Weights of a small transformer language model.
Size: width 640, 5 heads of 128, MLP 1920 squared ReLU, vocabulary 16384, 70.1M parameters.
Architecture: no biases in attention or MLP, untied embeddings, normalized queries and keys.
Training: 477M tokens, 3640 steps.
Each number is 50 + 12 x the weight over the matrix's rms, rounded and kept within 0 to 99. Layers, rows and columns count from 0.

# layer 9 attention value, 640x640, rms 0.0278, rows 56-66, columns 64-127
26 51 77 50 65 61 33 58 46 58 57 71 62 76 42 62 56 50 39 53 53 41 42 42 41 54 58 60 54 54 44 71 64 50 37 34 31 47 47 63 38 65 51 46 20 57 50 49 54 24 60 47 41 53 47 16 52 47 48 65 54 52 49 54
50 60 41 48 47 58 37 32 47 66 44 53 35 45 53 45 58 57 58 47 56 52 34 53 51 53 59 43 61 56 66 50 64 36 65 47 64 42 41 58 44 46 52 29 38 60 52 42 54 30 49 69 22 40 41 54 48 58 44 62 59 34 50 53
63 34 29 58 39 43 67 50 63 50 58 72 59 41 57 63 66 28 47 73 40 64 54 48 61 53 56 62 25 31 67 56 59 25 66 61 46 63 47 57 42 44 42 53 53 48 65 46 46 42 47 64 32 34 50 61 67 56 67 72 37 21 43 65
67 44 47 33 51 47 64 40 62 52 41 51 59 41 62 31 87 27 44 35 49 48 43 56 44 60 53 64 26 52 64 63 39 44 52 57 38 49 69 33 66 64 49 46 32 49 55 59 43 71 60 41 20 24 57 43 55 67 51 27 49 50 64 56
60 30 58 45 73 31 53 61 46 52 66 45 70 44 41 40 59 38 51 28 42 64 46 66 55 46 33 71 41 40 64 75 35 45 60 54 61 33 55 36 45 30 42 70 57 44 48 65 65 39 32 55 63 21 50 32 72 59 52 41 39 42 40 58
50 54 52 47 74 70 83 27 76 36 52 58 46 45 32 21 61 45 55 46 52 57 48 68 55 73 53 60 51 93 66 23 50 32 66 54 38 52 48 68 47 46 36 31 32 36 52 40 14 56 76 48 63 34 50 53 49 25 54 67 37 21 30 34
54 40 52 57 42 56 24 41 35 45 39 71 51 43 54 67 47 32 74 62 49 52 51 45 44 38 46 25 40 46 59 68 40 53 35 29 28 53 55 70 77 64 68 51 54 76 58 55 55 47 28 37 08 52 58 54 40 72 63 41 62 62 54 56
61 60 41 64 67 52 40 40 44 49 60 75 62 56 55 34 62 73 49 48 48 49 57 58 50 56 53 41 33 38 45 50 40 12 48 53 51 58 57 54 42 66 53 19 35 46 66 30 46 60 55 37 29 55 41 43 60 59 51 46 63 51 50 45
32 56 46 59 43 43 38 69 38 51 68 64 51 79 53 45 45 57 37 59 41 40 56 42 43 34 33 62 28 56 47 50 66 34 42 42 70 46 51 23 43 40 41 43 42 62 42 57 54 73 53 62 35 28 46 35 42 55 59 54 48 43 49 38
35 32 22 33 40 44 58 56 33 45 47 54 33 46 75 44 60 80 44 47 55 54 39 31 26 61 41 53 38 52 47 55 66 50 49 39 59 63 38 50 24 24 64 53 59 62 41 39 53 49 55 62 60 28 64 40 38 38 53 51 44 30 64 53
78 62 34 53 46 23 34 49 56 58 62 69 32 43 46 35 64 47 63 60 38 59 53 41 46 53 50 58 73 41 59 59 32 52 41 48 44 55 66 57 51 59 35 54 54 45 37 68 62 46 56 58 34 65 75 57 66 59 48 56 56 57 47 53
# layer 9 attention output (transposed), 640x640, rms 0.027, rows 56-66, columns 64-127
31 47 50 18 32 36 14 69 45 34 59 69 66 53 65 43 51 55 39 35 49 39 42 53 58 68 54 64 43 40 38 65 25 56 62 35 32 41 46 36 61 48 52 63 38 60 33 61 51 33 66 61 60 48 46 23 59 74 45 45 47 45 28 38
61 54 76 50 29 55 51 50 63 63 46 41 38 69 64 65 75 38 37 56 35 28 42 48 52 70 52 64 57 33 39 48 58 47 43 50 69 48 51 56 41 56 46 50 53 74 59 49 34 46 66 46 49 33 42 44 26 65 40 68 58 52 60 58
57 31 40 56 36 44 76 52 43 46 22 58 51 54 48 45 63 27 42 53 43 47 23 52 39 26 36 50 26 48 54 30 54 22 43 59 50 68 65 53 35 60 42 37 54 45 54 50 51 52 48 54 38 56 63 56 65 47 49 60 47 51 53 63
65 47 43 69 54 34 59 22 52 48 38 44 61 35 44 41 53 38 39 24 47 59 46 41 59 59 68 46 48 48 50 52 47 55 65 59 54 49 46 47 38 41 29 35 49 42 51 48 39 56 35 30 14 44 52 62 48 52 40 35 56 42 70 43
50 44 48 38 66 45 49 52 49 38 52 38 47 49 46 41 54 39 39 40 56 53 42 31 46 40 38 59 25 54 65 68 40 41 58 40 61 49 47 46 48 33 51 66 47 54 40 53 48 31 55 52 47 49 35 31 55 50 48 58 42 33 49 68
76 54 65 61 65 62 86 32 68 77 46 52 72 65 49 46 73 41 31 47 39 55 42 39 59 61 44 63 62 40 66 16 46 59 72 50 38 51 53 58 37 45 31 58 35 49 63 66 32 35 60 45 75 53 49 47 45 33 58 57 57 23 50 62
16 43 33 56 41 36 18 62 36 55 40 57 47 65 46 38 43 47 65 64 53 27 47 36 46 28 57 54 32 48 40 53 46 28 60 53 66 57 55 44 61 50 53 46 73 57 40 24 45 88 44 28 20 42 49 51 41 74 44 50 55 75 59 36
72 61 58 58 50 58 54 36 56 35 69 88 49 54 54 39 77 49 21 48 27 41 54 61 49 41 75 61 43 57 55 47 45 38 28 44 42 48 53 51 38 76 19 39 36 55 74 27 48 42 81 32 65 54 67 51 55 55 61 42 52 64 25 64
61 54 57 49 35 37 45 62 46 34 46 51 41 57 36 43 61 53 21 62 44 53 48 35 59 51 51 68 37 67 61 58 49 36 47 13 65 48 52 21 48 44 47 61 33 62 14 52 61 41 68 62 67 41 38 38 38 59 48 79 48 53 57 70
50 33 71 54 47 48 58 41 24 48 57 57 56 57 33 34 37 63 31 79 63 39 62 41 65 41 60 43 51 45 65 67 35 44 26 38 44 55 56 51 58 49 48 64 32 54 34 65 58 46 50 47 72 63 48 62 47 66 46 73 48 65 36 61
58 52 55 48 38 41 63 43 41 51 58 59 40 37 49 56 75 28 64 58 28 46 36 55 53 43 40 47 64 51 57 33 30 47 53 28 52 52 27 43 48 39 32 49 48 53 35 44 51 69 42 60 29 52 52 46 50 54 62 58 56 62 56 56